Weights of a small transformer language model.
Architecture: RMSNorm before each block, rotary positions, no biases in attention or MLP, untied embeddings, normalized queries and keys.
Each number is 500 + 40 x the weight over its row's rms, rounded and kept within 0 to 999. Layers, rows and columns count from 0. Numbers have three digits each. The size before them is the row's rms in percent of the matrix's.

# layer 11 MLP down (transposed), 768x256, rms 0.0895, rows 351-457, columns 64-127
097:491468533404472550476559523440500487599557488484475476489541493541479502482463489515480565505455473479521475502525505460518479524483433547469573503487503465472560426500575517550519460502479515
095:476504405493465474505495506493435519504561426468426425495521490492518462518483485526442493442523474521462428529575495547538499463548464499492515455444506530379496505536505478488461518474575449
107:503488521514522529489477391455502469501549511511490511499589494504511463478548551530544438500522448491499492462581499434442527441491539434501529500488480527498495491484500453499450502536552513
103:510520570569474467533438491439554478495450482543479475469523519524513501470536532513471535422478521492481522509472543519514501584449444525476469503529519546481506579493543523504514525542559507
106:467554578558567503510466489530441530546464520492562511494554526480504482544527519515473477524436474503444541593451526538507471517554535464499417467525514534560535476470500574493489446419482528
107:528558521517551491518572473547538484503563565506477442468469548472494481549516480514534413551421519529499561397459542553542431522504499414577516501500487448482581516537513493540495478462495495
114:484464436503528440448418569458511450466593491470484502536430477521511541539532437495519469449545537472424519490525487536498477496457440452503401510495545550484511579554455504477486494481515550
095:553492461432470566536454544524558534514470462555529529499566504471541454481477473420448532449531466505531464545571503471521502495582499513485481460525507513571494438523457461503403456568465498
099:474567404494518516571428538545516556500532544488456480471511523477477507473548486469459529528485537552523530511588443446519536579539442480470514528528516477459483491450560470530504490550481466
120:472482511498486540494525561446433510507426502589479530499524470428458555555535441448534479470397531547482447451492445507549522607515564514523526534591521498557502561507485531547572538474405428
111:527552446559537521461533517459494485515552511500554485433458486492470484457484507447542539518498533465513529522463510436449477505490412527497521473519515537552567511459526539519582525477529497
103:487552534531484465480438468463414547469487582454522487477500499486494450546471477561493452515519505462536486482577489488513596528522556526468426502535466455500471543489488511563493495458465563
099:511480512458496534406548536614505524517505480531503478526482534474409535569527537424533530489483440477541445547600437615469511485505558514490471447458435524472473548420497559563491426485513526
097:412502446547560430523445513506518560529445461574500529518470487448527526541501512480397529462493451442462520508552526548502476564452471489541537471546521481568550508485490559432481435463481439
092:547500521496524515410473497533422493540527511509514510436557507478470516487490471453464471446510472562561528538518533461533456566501523485452526524500529519516515425510538499528514587528431510
098:529482480529531485468456512506495429491427422539454412480539550499545535535549448442463520539446565552513486519485468503484510456592495492476503496511481448500494458458472421518472487544556556
100:492494468516599494465549545550491499522480471483502461458492517532519523422484556540534498499537568546466575475486456552533468534538490492486468480569550524501453488444466533527444463459574494
121:508519520535494486507464501498499501541515507469530458509477509531482480452467574520489480492505470486455464512538480404464459516476483415536478511546497529402537521558532522474490417560499485
104:480467589481510461586467459532483484541514478527478489502530521458406558536522514451498456466537534522519430577482533489468530482564470491486549470398464565541496451569521577531461516508476475
094:478504472478512471548476547469436382494516487419513485509529451451464490580506445499500492451556494483504403499473498463486494565471516507564516558463454442439515557491531505409516540483476476
093:520533539533460502525491541562547523456447526535514458444504462496501471433466488463511476515432479557510526519511553508487459447573499540553464469465500525537501501572531422522497460509521499
100:564540516584490437468529530445457506488486468518460513501525528496409469567514516509516530468462516533503434478411483546463519503414492453499484528469480540494542463520537444487448468475440477
110:513527468490518537482524487517489487469410524441508442413464439435519530484563531511485527519522541448505479464527461533543489494477424472501565547426556466439545499486521504481450448472484450
099:546455454516463550549433498552529469546500509514461384548493547436516522488574540541536594484519488564536501430492481473593443472519446503453527475492525466477474474475518495503481477531475566
101:456523506501515461555481452480460533489493470485564447470521575524534472480559506486534499515588536485500490500500514495588493464446506476536491515464492456542495535501441425467396450554461453
092:449565608511529526465455474515493483519457549490532530485477523538471541450553547478506497500494497446526508523537501500571410569426497515529559490459494476499530618534494520428432528530577552
093:437533503464539493526495495423501517496449469489524472444514514576509542462485494485492505499421508493525504511511450481493570497556467509476437474473451492514500555445521491508426523558458553
096:527460411468481539487452536453482526466539561490494500583501507507514548541553424551563486494503491622513573500449512526485552555468442588455455547530455503495481515420477494475497474511466541
103:591487479460531502477511456596570491453443428516563472467477507481552576486499509536534524492466525500483594499468498518500466600530487521525500573492499521514500485492532504483528518532388534
108:463449460495504491514498523470411441465490533543475524513482442468420511594466502507558471515528485477575539484517475456541532545477434447489522550486504550482453576486503436476559516515455495
105:480503541518525431567500452473563493495586511515549607449489513569493451453526471481497546527480513471486453540452544426503602496447548472577496502434541481496525461534547477481486521513584383
098:517498529521474530548530511510503421455501528442463561468509449463488479453553541496507551472516504491449512482466466434494399489498555488527423527492512457519398574498529559509466537437509480
091:476487496470398469401444465508471543475504396538450476469500554545544505478535482500510571436530475505496555548549586468492537456499496561491527525511453462450515525535440571547537503468448524
091:446430514514480497488526493469486447459523526511495490475533486508489549543528572489487447496525552492509498505538570472440535504519513544485484510434500507479476566505481620559476481564528529
099:514530452481498524501514445519437486435498461485450507477469523465494470502522474498504500489519456497448533544468511511500521524480497420459488495508441536519506536490588481480518448525470399
093:548482565589499522482549515511520487480560497525419467517458540529484578481524388488571510399581499515454537418527501499423415492524467569516539548522465481552589495479452500494464498489487428
096:540503446556434543458429491478582514484565450507510486492533506472552458534474503553447492517549505509562429540600490401598491552504480474401462486520492416504503424486551480526511479441458477
099:505547558495440542555479516578501513467426561449530461483508447572523494500537423408520496512513499500465487449472505508510495536492583488474426529491538503485556485459503532444475478553565456
093:462458528535561441493429494551553454493501545536527497462442522467563533527539467527497511555538494514546514485496486496497480502456487539516449490563525512533506441459527504509551495505570546
094:469453440435485555511508502484480574454525520467545518408528482503468493555490506542565508476488585428489563471554501556529531495520529497496554508465484523516500540469538461397485494498483452
097:513528553366523453457517535541490483480528548492453460486531561462497599529482504598535541497540501535420514512462468554454506512495524474479426532475501515458493516438520504546480433480495524
095:518511525496473521533520482495524517454489472431474563541470493464482518493590573534488534469513457499474483451489447544519456536510455503515490496483455507511497527566476453481548456513482490
101:598487515519433486533541503537452519522484496540471476433521527581513449456569451523517465463500476470585516503531512479474516493478509451559496477572454450490559445569477508538485518519437486
098:570521495506436552566506489473505539388462536459510509549525489539562494474470477455536474509527517558466489399476544420462511561471523554499532533503516526500510533437514502489582487523497483
109:521479508426520470526502536488599501523459482479467509473463512505489579492484503478530444558489483479491487526443536563543468480582512512509515475439544467532494544519469541571472537483498479
100:489520503448534530514518458583555546482519510453556455519431432525528479505507485463488495440513461524550460484498518537490513483491512489520511490451490498466482480503548542511513516507501477
101:482462558545450553492472592477463492530462615531458506464533476505488549503477458519516513447521522472488513500495563449452522445561451476499451423545476534461508436483482528465514526514454568
100:540509500458497576455483476546446519458449533503447576489566508534461482469526429531454555473447567506514456544456553523449458568529458467503540430500549508525504563560530449510485439472471550
108:543560505549494498458509470478510558492463490490507461464431516467472484503391475514465462488451549539521498480474496479511527477540512499536558532525436515461435476442588494455540536552510590
089:462517458486449556497496570436511508437508482469482496458555532523463503534511507555419567491485485502487541437542552538522477475540529479456450502517504532517466469529518538483503497473562493
095:536457463497545480398494498502518537564505430489499567527512511502560500472571496479439547517499592519496526485499498533473436480566519460531493516519509519569480577447479471503534473491493477
097:500480510497555476471530524489549496547524524454526514423488516526483491592543531506475514502500365566541570447430505473481530539558515524502517467408585528534480506476492544451474497526525488
100:608423476506595540508513536548556469509548454501453507415539548505516484471387557560538571522442496557475453475506474451522542543541549545402510540501496568476555360525510481499425557511522581
104:520535551563532516546468494419519557456550513483448521530504485515518492454631445502449543521534498464517487503454470458486502503503527559481542594438530435550524536511581497491511475544485462
105:516498465471495542502453454515575428472525483516555442531542464456493502538507508381505490555514508545516512523486513409455475503536545523493439476468503586502532525509519504536453470562524480
111:484454531502447517479477523511546559475480531505591503553500524463522476506450585518401543545539519524458481493491487564464511490513522522580517518536517409548505510455489500511447500486529531
097:459539519594531478572444459503586554428516566590544450515423478541571470500515466545511489469515515538490471518441475499545447515510562477470505448450493510451545463462492535440505549451518511
104:517477496467507521509473464541512522449481574538453488442541478462519479512492475512502534523418505523465453485496544473500430526530433521494448514509471526540565497460556537486516524465405568
099:445504479471450511524477546445466538539494491465452482516452483476403491535475460495531451561473470527502482441505508527488581478442502505492525431555431524468434487468553469513531468548530427
097:465558553484460473446491480496466451411512393468571458567518529449513486516397525516440519476478499550494528481544478472493434528455576528491582439488439479475510436483498542558509552513534556
098:579519486469489490588474545587459457419470497523393473463504511515465510496482465488508519485495539406477481472505493497499519468439560504494486483469508492525484540493525497462480485507556477
095:543510573487490435507483487551508556464493432511557450444564480488470539556464539493562539514487576444528491545504524518553511566541474487501488504527480484580420512565528475519456491533531558
100:551526513504502575476506549491508525452518445539485541508566512472465457551414508553508517482489519449484478462518562471538426549484484505493518520526453423567472551529476472442535501478487495
094:517521507482460535469497405484475522488537554513518430527465455540541503508507487439503523463508514448486518524485505489556528488484505526479453503484525505513489427448503429537428501529560492
101:478510444587467550459523482518513514503489505436515522458527462535543497498506490518526503506493486423517485578525509459531497517609531433493487521491521553506479482449532490494452516528492486
105:524545491469556463529536557476479514451489502437507417523462482539526496467515479485530516470468588520462482447568474502562510552489490521519472407476478511408467551542500535520435496565486443
097:467447529476461499481483542594571468508494581477522502511638534530477539524501535521480460505587529507492512550502427474497458500470446480500542510491473530485545503556518498521537517504435527
106:513487483488482551478525472467469490476496493539546556482410474494506497455422424450450553522451482371551458519464573559489474479534519469524486494478438467507539521534470523520522481447499542
106:438479476513465473498581474514468582425543527511472519444437451446437521475531549537541479550447500549442513555549553491551491486518494517490514423543510532561451506515526511442473521458523497
101:485513466516540472530496463512528477472509497528487441517496489567501554499491480480499518490517519531458509492461522529488473456483507496457448393512487495529515482498502436455475455385508477
097:461452554539485459521489469441532499495479509562444461585538527527445480528572521462574544570490458509454462506502439530510530444516499455444461499487532423498500538464501461531436483522466543
096:525403472535568511469418446564438545471525509467451520450467533421472538499514534516487481486523504490435477457465437456513493568556506474513502470585553440528465554465459485475483412521462510
107:491532535524455520455500476494419483565473515516473536502505489516478399545507529485492420483562512504479471487470545463479412447544501582505459456485503534472496580532508531516474508562509527
102:506500553517565477522454508527491469524481496501499488498522489389547491542488514510475512519502544482542439491595475477526489521489482475465511508524454497420511461490554501497556553511500540
098:506515465485556502499578553485539476594410454498561542502501486523472501581474531566545498592459538495495492517488451544516536489476459488552513537549541510556585505549513578510562526493437506
100:565490519445547534508532453534557525485504513540504471446487502531445439477467449461509468504446473382469545510506575488526477463479520525540522413535442461548474469500488508524505490520547549
101:496479459534529469495559467446505454489507442466517492523466538528522527620509434477532506462506438500552486518483482463480525411498528452496523494514527487503515521506388457445474508429460486
100:449469501457463539506481563493491505476373530536429502577505513581462461514549543476518546479529448522468474504516516471365487541521467503501481553492460505480475579512505555498481469537512511
100:469478522501500574421541499533511510460462476470529487513607517548504456539532470522548532539442485463537485473518455537449447499451456530546457525467424465465504550591424504486502486557487511
094:421546540484481577518528587527502474422504478527477497535467570524474558491460515510461472455501596445488453474471561430467519480514468439516458556491511527506458475506521537506532552539481472
100:541507520501503486484442489558591510500529487457484501508465484453529576458580491482474501549466447465529503450552487447514485516533454467517477514520574450434575498461488459348465427494467495
099:441524599488480417548416523467480503504457540490547527483568492491453461478480490506507466455543554452434576508468517561450482564550441506460532512557528583495548510563506441504523475508440553
096:565432479466476536530540533479495499475430443536608528536480518488496460467576508498559490504534455504499594549474491540504500442474495484546516521519445457505499512494521534568502453495480472
101:470512495576504474562520455560509496441478504500531512510491464465513469552493528483438531563513493517492509481527448471488507551553547513447562528529509447529470472460502607527459582536496526
099:460552475534454446515496490517403459484490500503515518491543488477459479554471472500521432491574476483535483551539559519425492594510508557524484487510544474454502535557440493506454442512530527
097:504467484512505600544459501527448507528437554499519438498496505507480513484500524488517455545553522511484524421455462508442492458464449509489514491509526529488433467512533438528529495490482467
100:523534569520486431533488509571563427555549538513505505564540529518491493523497462515523570486468459505501523452602542457505495540466507522526503520474533510493504573443531498530476425534534404
098:442512517466510455521554496462565446543523473570427449548473515500592470531472402505413486474602513482519548512493442426555488487483515464560555493488494498477546504607555541492517443542507520
093:487479489470516545498499491468561426502419459482520600504526453479544509486413576464476580474526488491508442509517531486493540509490462588539528456503478498539521552513489528548438504522561478
104:502471499535432578497473548425483482506515448485554416540493488462507450521552460547435480462515520514517500443442509468583523534536578532402497516475533467507471491502518511526480476452526441
095:560474511543512522506472483528456560473499485506486470525501392505499479501537555536432527483517517496487543530539385509510480493491508501450518495524473429451542513498438529419449453531455475
099:532483534473521588506544472491527478521495518438533536470463555407449499565516538584482502487543485521481472475561545500476497539518486507415489544463538499503541472540503446590484491542481408
101:467493558514578505536438553501515513500512466496434480468518493537474406448487536515504510559463504475458520445438435549561459487537459508470564495478516448444492481537566452528429476521537584
106:543550494417472533512444461444472458523468493530433504609463493449541545472496523542430492455569521570503503480603493520509512517478462452534495508555498551496504444486490435485482529509448475
100:515568451527564531532530460610504485464591470505455509505478459623482445473449518498473599548472454526447481460490520544437542531466498478503529477527454417446515532527479479519431493548504531
106:513497450463500453519458482559478486587477538523499517538472502469485461422442517577515560495548442472476480433461484503499494545505497470517546467490432500479542557462482578406535455551570459
096:469427540449545477462533493508537486624564446491474576472476490546509523525461437479522507440489494502472474503482576503514539516551534436427535412537521465521536453503462491457520440514494494
101:579491451454467560533571493493492457498551502495433588544500491520520595466532504469486577492493475508470449539460486503427465467462554574466512573479503531465490474521398547508481547507511525
094:492479553532486542518480450535572489502490541480560564489514496468429434510517511441540481539548553557484498488457566440501467515527553527509530494471483558563477448507446523531513567507459520
095:553515546522413493461504469570513440477489528521537567500585462501580507490506496483528465484560553565481489524533480525533372427478478496513486494500506524414510452491446524492533485533485412
099:532492527524506501499480508467448501507458528472386442519466518519473505535511555535512440464490445499545476442484553510501416477555433474456455473519424448528540515546563509493492502454453486
099:562471463456496470533463516493444480526495480541470523509536544462488520555538431456526510552493463533412478475504502541463433440508499534537490497524532474507460479552503525490543568463479380
099:462550577475441479427499485505454498531498569485498530510528504543501462530522407544551541490507532493521473523514521564592492458475534484453512433497536415480473543519483511478524430495459541
094:467548537556589516427506513514442513464450511535519416515423560484513545488517562503467473552482491522522559490524512494428417486569587503455532452559481497522490464495535445493578482500511513
102:512511525488431566547463536483485498496511510520470495469516486414540534453431503502509452475529462483523542476473539493448470539491540499531493584497554531444566616501481556446540534537488490
100:474484451444511436514476526501503517499507448455562468527497495503529477538544472538519541584530463502533492551600580519491513420453572490544450530562510462495553543449466480528476433442441505
103:473494514549479511474447543504489495472477468522440486499554500450490547513517493465456522486490474540484509533483517450480494516501524490520492576527544553524442435435631496500491544423430497
# layer 11 MLP up, 768x256, rms 0.0866, rows 352-458, columns 64-127
097:457533479512533436557559528488522543541450580467527499479483503513517550488517555405494459525461571500530547399483488576485562524531542524457560535481467541507497555504422468541533439529451483
097:598455470556572486505475519536540504526522553483469577512496493521491486439441468537478510455421577557522544477509509565450511533524493530508528503389551567530564534443464489470476508515496490
103:426428546448598496455499516438439482488563546463526497596515500557499470546454515526449505493453456572434550548487499458543478513527466484499516520511503495455472474536487482463459456473467544
098:458550474479568495509520462518468493556494480505533523502480464499541548526473457494445495547473498530528469481501418473518430538478498462501557522527411483429512535524463495448457470487499497
097:480495468434561445524485484518511557538448458439489516459526497557484510385573477439499500575536496490513494532520492439507547438478504519505481467431475484476458528481501503472478548540483524
091:477534649457515527492530460537443553484536482495491486506517496476492455491478529507500487543493499550576518538456494529453487473516508529506594490546459536507541453421513544523494442569490438
100:519431529526512506523523504506454526461494488546479449467446455492494473477520446513562480514492452495514481447413524500453463549392508512475452454520491537463525500472472610503521468537519564
097:487490555511489605481524482469493450429516539509475469470430553507522516545500496505559497518513520486501493504421492563507502436460523484521496501509483573470560487511463525554479515505421531
097:512498506517486480584508498477391476490479509559470512552518468528507437512546415491576416537589452478498549452502505486491524539551535513503546494502529440564454517489502491573498553456540488
110:503500489581470495491510549487528411545514426465499492400471486481511484407489437465614532532495467487479463520520551513489466450425521515526478542485501590430480459449508466487489542493496495
098:520569524499607536594509516500552520492543520506429536473499491486498505443473586521489459455510522506473524538543482488447482518496439501508545475460501580530529480504556443582424477497447473
100:445515499611474454488503524489574507450520479488501489559544464547582481571424506559427500454458510535487505523508492508478527453538475483533515511518503513477528552518471564499527542524585563
094:511492495489519536506560529552484476526491516447470495485530529540518461503575534456557562472507530459477597496495498498529565502524489474508510436488554465462566566467474439549587495533470514
095:495489503488517568486551507539502455539488537563464553439435577489456595522507485484524501481533532478485504481482431487547534492509474446549481458575501520460500464465490508518521460537534531
097:530506468438527461532508511492435500511548597552517438513436445491472505452500468424520441518556537495554472527432511436497492476480492536500452541500457543460467436438480480434481459560499507
096:504534518480428482509429467492496488513488523519514500471472479480476449555490473455440435486477452509478524516498477452452439486501539472493548539478425454517559583516514464437553515532482572
106:510497527471474503440493516486494532435575501512532475535481505525522506458522531574511505463519502487508489492529448444525491447427505462492504550505507479428518445583489459567525448474563487
098:538511491479451504504435499515493543458512525556382570576480556530569465553527514439463498468542482444468475505534466485511460481511480488435489546511568505557407554544499426544405441524504473
095:489500520423476518470489506534462522501496524575472441570468469556539508508483517491499506546491458555479551438431484424597504492577461553503487492509472559489553476467424505479536410493543487
098:519513532451512471571482563526524492585509525479546532508566552531462528472512428470462447526462448548522467531453418510504531580518458480473565468501375498471457541485519598394448500596539488
099:542494479493493463513477449529485464415539511525495503557567542422498467498548471450500491520437515495458502475542454597501477504490519491510508472522451456551502520450451509474484441549486547
106:534546488542565536485513464530487510533470443487569454510520538539496559479513446472409487551474583548504510508512528558503435495480463541554512520470475459525506511557508413581521460508510547
094:505470533531460466497483485460524534552517522409499555475557431466521477544437522597562457508469553542470442497516495596496540523498556536597491596465448548593538546504512513493516533489401482
096:465522478531549462529507503496458530556497450589552512515556591500512481468582487516486468571467531536528465467517530459468500479540478484492528492503525492455448426521593501531452525539517426
093:505490461489517561559436493510445530513501444549460543517448524531614445502431441519529488464503489556435458461486458436499496487529536506541471440475468514475437466437585543517474510495499521
102:498429566524528471479505512529508517503491436449546504475522526515472489447572492412420407539443488516513503504524554572530482517573500510490507462555525486595550503495517522485427438513577578
108:487527524486470543523495474533495505447508527523522573548522567534463529427475510539538501429510579489468496441471421509461524508479504538563494494535481490473447525546439410542432486490442398
099:518486517556489587485479419452431622494500482486529480510486502482518473495524455455556555477518507513533526522473509497516510407469525472448563531492537527457521481542395415521510488494513485
107:451510566466456495506541555506590473509539475525516545455477465509534507515571462503560505436521521432479514420503545502474459451461531571531490531541485544421555487499491577535515470536537534
102:507573570461516476480496449523481527625455461513527446524490468489472477500466545461430454502516477454556568485504439497482430564515443493464506516505529522454541498460526469489504493535500541
097:525467446489538525469486486457445475414543530464407554561548532497556461464558510475503469485477455532458528528485447501415538563536420498534522446468443506504482473527512430546492510474430531
096:435607478508501503528506499479520524535485435492518526505545507501559547490459498485384487594426501475498494468534436463471512490520491552505542457527542421563482529438450420473504535534500522
097:532537513477506491525565483464520532509485484475485505519527442448446492418481484513442469472551485488444563450466604616448535488557507483528554574499535472563494480461509499495451484500525546
107:527528494558493468533533537532508444470462483479503510497469496508467600507470566512520384460566551471487495485532476477447479520499538463562532629511461500459552500489526448543467484516461506
092:521570550491545497515539466467548459428488535478498603500512474470499472577460515478474526532474500409473489480510465489480546523530456462544487451518499500546474524466452443460461516491493529
097:468454447460467501458494535511424494489448489484449491483541497475427554542470554474541538509535505465432505563507415532521530483479465451437484458493535494521460525479438444502505502495600504
090:548431460514520500525405573505526479538464519484470454523480556468526548523554586470480460475479515434457508553479458486535490555513461496474486496470443496441461520524549480451536495500536532
105:512511513470540471485580459522461450506455529583465466535469533525537549558521531483491476491463420543484512528500492467495513509484498487510438601511504504478463511518519516474513480565476473
095:545569514471517474534486526494535444465501490465497524594457512569495452489519534483465509513497550541516509498528534521445473564496476408516481536542487599491481492459459470627491513476506470
098:491536517485437539501488487526540474443540457529441421579476498480465490478492527468523577496519497528593506572450538492530506487441537531471534577506471497484531463506477535516509482500524499
096:456479466429424495494404465525506468537539531545535519467466546539448503515503502422500483518517543451422520497461505483526523464457477517558491434464535496444376515544509479504498565559538495
098:581502561520544506520531455383500504469513493436468485502501569467536489532466519492524573520436547540500471480498460531484490489467440575449539494524487485520480453552583472444522454543542427
098:444503541432543503477519452533528465587519480452472532458488536505447498537508472557525464446514481476513513611544551460540492519549507464576531505461477530397430506545436556547439528521498507
102:498548538426499513454563507538446467440456478483518519501461457528523449454455480525579384473460477491532499476473539483448436458462488534523530556517444539461529512429494524510527482637571491
097:522579467475536508471503479502424531552499425466391476597487498492525517501485529457469499546467557532476463510476542464511518497547493519486532585539499469460550498417456536477434511553504502
094:460426456429459428571516502490522494508565564462566499510544468539481484481507468440508502479484474544514556519490462542469541498501478493482523512433415500520503499487411491445564454574430419
105:490510503461517505430529509505522557484494470445445521552513507479455556584530557472491521521553525503531538476512444490491413545495452459518506543516479517449504484460522473454480556548475469
102:494421452508482466460561495514461461572528502446514510563524580483596419524507496466531454493466499462489502490478468439550525512523456530508457475447494475517539483517556507544555495465481507
099:454522432527538543536511446518481456487507467530485469468534488537449467492487446447554517464530521507463495494489546474540576489358501439515533467470547484529499497500445534499522512509449456
101:471570549472551414585532441541469485465532480484481513455481485466509524435433549516455488519524431577511494522492518486479451507471477548509532569470541440482479486493479506497506465484472515
102:515464492525482536512554489527556533475494479509462472536505494447437471520463599451525543535482637516505504522547486493473476569528467468508530613494535492528527512443465439518500512503498423
098:478466475519450523522535522518533528452518501475442465555431514507536517503514494482454496537459527435417520519456525591383441530586467506535479501496496468522504563512509531501613485530493530
106:511480521509530496469560603532520503509409510485494522521562448505444444481514520455461547533536429516552479514527471459472506571567527488512487465586499515435498478460497503500523487545564450
104:464499466568522447531565440516498488513564514495505529571494567530493492525498434567439507505515439508499509473531442577408547495447460536565545515545450492466541534513545510486452482484539475
107:475493517586493482596503510466487546490424507456520495473567571537550484514497431422504511537556436460414482495542522519519474493476469483561514501527446454489483500541444516490545484488539423
101:539474457515539501466430516455474485569485465500454543496565511553554404452582518448433532558471478441518522525538434461496465489479437453491413499454550476449511473529498564519499529497495485
105:496428445543483499476544540422574461440465507547484470413513477547575471437503463527489471541464489507533537468560634488515453542487517479528554603551527462477490523498551484444475496519444548
105:496503466449543503569496494374549529531473428529457463493642402545515506486462493474565537529512450522555548511462456508489463593461493474499513442515493478484506485510470481547516548522483504
100:458519493502523477586545524464535491471496528517518515499515467494474472489539439537488482453417555493498494548512511518473485538543547572432393517469518474483507428477480591571467466603431499
095:482522473530449425480486536506515578566527508522513504496527560525485529498482566518503536530503498494425473493486505470506524603567464509533517515479490491533533532482499491470512476457519466
102:411470498493478530549440527428473576442524504494493490495472530476533550534458544496482472593488498478539477523557551474538484501493461452464510540465472479433484499505464436563492486556481496
097:398531514506507530519544537482488511430469448479425534553446472509544510500529530512556490563517448525553523538511444470492530465515447483522533460541467514414544502473490529495462499531507504
102:535552501540492492500514492501529485521470509464425496577533534486499508525527500538510442545525470531505550516491501453542518596495449467454457525456509506485549483461528458477504427479510557
113:508513531474501522524520465554524498525552487517484469562468428478439533500521476427538477549492529454441470557577501477356493508508523450483512502486547488555598493515439460476422576521498535
101:476434496508522443440448516531468496521497493479463498458488466433433360388487466482460474532474478502443539454509459505513489520474527533468419493532604465455515453536521483486551491458541607
099:516528541495516549435501422427513561497552479445593523493537507450435466459550460545489458526570594473509504439456539488439496549478450468532406499523564550533513475468522491469454399519464503
098:504496538532514478442590437468452529524511469534444547478500498450543524497469439491510510466560559521416446481513512468433503540524548513537542526485530505497477528522505518514510529519546512
105:502488491500486556492463538461555493551504546554489525471495562526493526486523506456498527507479407467496516565533474577439544508547503492515539533457460562522519490546520594493501503506551470
100:543575518470543450458531513507497545543467491484567470413508564492510493467465446482443491414452488510488487510523489450575457525522454600572517504534492435398583545438534555460542523512475489
097:460463525466528552516456565526478546514512519487557506506505438477573475510469488525527479554505596489393536561495528507487536525458476578524443490497478482436464489522474529446561578474448516
098:497498509454562453522543519477514506465535537548524485534568395452547561530528507461568482504529516523495524554515578497575529522493494523514431513464496547505532498466513562512526482436501478
100:481505511505497561577462520473454489529534420515501538500480557445477538479481443438482579573465544513538562585515494502457449548446469542533442513444509546460498434481477514465512505543479425
095:474436432486498467533500488520433511516462472522495562516527510538490462447511465540471461606581482480446522499526604546523462543494501523543476525480482471538516572497489496543514581459505463
102:537444479514482465541467511499508457504547485543473504599505491461552510552483534585509522431414500465558488500494468525465462559524484490464483557471467484453495470419561523522474542468559498
103:477516503490507443438458537546516584472515510432547470513509514504607461455512550524491500480486521526506548529465510521430528464498458538450477461559446529486530517568505473538504516484496601
102:448495457493536487533460569417474544472521503433438484437499433524497481527503536559517551499478490493553455435520534501532496594498537475476557562465405502487506501506493458519522504486564525
106:507485520541555482480540480386574492479485409438505491457540526506478488455447595488510514486521544476444568551445549527503528473526549539517490582546540492515514494508517471501483561574438476
104:551537492514453500456492460469520586534540480513416512499550524469452498621485526528586485480493474460497542490560551535469531517467510532558526481530523499497493551475564525482519518519549517
099:568475465486478508539500507415548501582477537488557458568467503456532486504517501495521493477562487541449447404525545507471513521538542527433554465422487551551469503531492527484420454585523533
094:465445525525506502548507530438475465544418521534454558526427499554503408499451500547509488489490482476507498483562467545448480502436535512472506499520518530513469532505451504528582573494483480
096:524468508517564506546548528479521466535525538450483484467475540457561505547506593504520526497564446488561475489480442504478558493489473519584468436520531524454545510485524487563495543450519581
105:559484522497508416470564505480427538506498471519472497556496532500468530487517474543433471462503494483453464477544511469436539510553516518478551433445496525483561437462492495523489439508475494
101:549483632484481508532558504454534405519482487492399528553498502527442537513498447505518437493552539546487490469496552522514520492529512537518518557474509486503518482552495461488418515552484533
097:520509562505573484431551529483500545469489449486438470470518493538490573517463520575502458476437497509482486494480466506565482469581446583530546522571393470530477561453516482567499499521496420
097:382480521479536476476478465466486492451498498531554563484456526518536474544496522490430472456465415511479484525483496467457573622495517548556459535543517513508597426485542465504516518529506556
099:495529440494520480489494442461505519455460519437547489467450504581463478466506486425511454448487492528517522547451496481502492530534503427438511500535471557529466529434480452517514510483445516
101:532552525529580550610459510466485518542489499493545585477492508499492557455546587510498526457470463576522548436544450482479511613517500421502469501504452593519453532380478499521511485546468498
098:492489433495471521532491502487566527471446492476503494484575527450455489552567486522462495547533479504500507479552481471459448404440539567495464514497511442497463500474406556486499531500450631
094:440534514480467419477426491490522485552478458467444465529535520437534463531467474597556531505481488563456436538523528472439535465489501527534528459527425571390531460458465528569447472505501464
100:357476488493493472506506444437547463436509494466463477458572567467489547518478463556530535500469475499496579494503521496550539500486490494505508511550444505490415496502535523441515528456487562
104:499542556575526505541563508473415470497511478494461525501508449464492503551475425508485519473446457545475497478572568536492533508540507593466505581488491441465488503557421437477490525506534442
110:456436424469541505486513535441533504495478451491460461508482516534500493525452512498498504492422467514413546519493443502468477452449633458539515512523485461475479541497567523498467496527477502
096:520450495517479434539582544488506511479503476484523478544498467519576494557531526484486535553517540466589425483492464483536443540548410510504475445492507492412500549430477560503555480494561544
101:456507541471509501436476487384485466519509509536500525498546495424532540526492459493580492489483525522461503506521534447503489502516407457417528456484570559458516489442530572542520490524469558
098:491464481516534485514484482545523514494477438485457490557564538549479486540525481569531574490576506536527452426506475490516522400475515412548541538516473502432421496520515515462455527457566577
100:515510500520457561451486527503507485540488465566453559503477561492471461447473448481435502531522471510460400543522475555467536545445481532514506459478580514518514572508496533531522531467519427
096:426533497531566556567477564600493531504464529598522422539477550508496436543462470527489509524494512436395561447530555468515554489556475486571565471507456503505500527490548572461435466528546597
095:450479523504489501484474617489446547571545526434430483454499564564551437520480532530460514507570525606500504523448523499433507434508521500510499451454456422564474506525445449454527466510534523
097:553587497477596512524447479470487512503547496520485543479473498572469485526455479507540465461517515460509494561482521450445492436483374495558484539491503543537508511488481493527400509526566510
105:517386551532538458590476530459415546473551519471528537492507479589516425491497525572449479533506474489479553525485453609478569511495412458489576520469470512552563543521494484424422512499480485
098:522526528519476545490511507504562566546566562481505523551483468513526548472502585519485511498497561499487517466473484565537505518537386576505558543542494462479502529504491460501476556558466563
102:464496479545521460564487513541518509507546516576472470565498534502480464560503535520536506488478503479511563450550506520488494555522490476504486497516496536537460444533447424502553510487579529
099:534461512474510505521537542537525555527573515454438543521567487527477496459462419499481601521482515520458446478509385469572440542461552511477514471438426511605487541521561435543512488479462436
104:473553481567527552587462481405445488506560504480534505493539543511564480528531549436490454482448523443469524509507513546558544473446423554493535521448517551575454557574512494537631452533500521
095:479497462503536547493567491584520494448434418575459579562485453464509547468532508491528484460556467495497459497487478484461557454437473440515581530459459538437445452593485475499543534573534473
099:474499510474462487526464450480503571456475524495466539530502595516478482510443489477480539473537506539443487435469498420464522461502566571602478435508540475534543522536493526496485435531481536
099:539506457534472482516504506486436486511416448461490494546532474621466466538505466508429486443523535509596494511450487522588407530483468491575498571503426416552455446481456476445496472491570537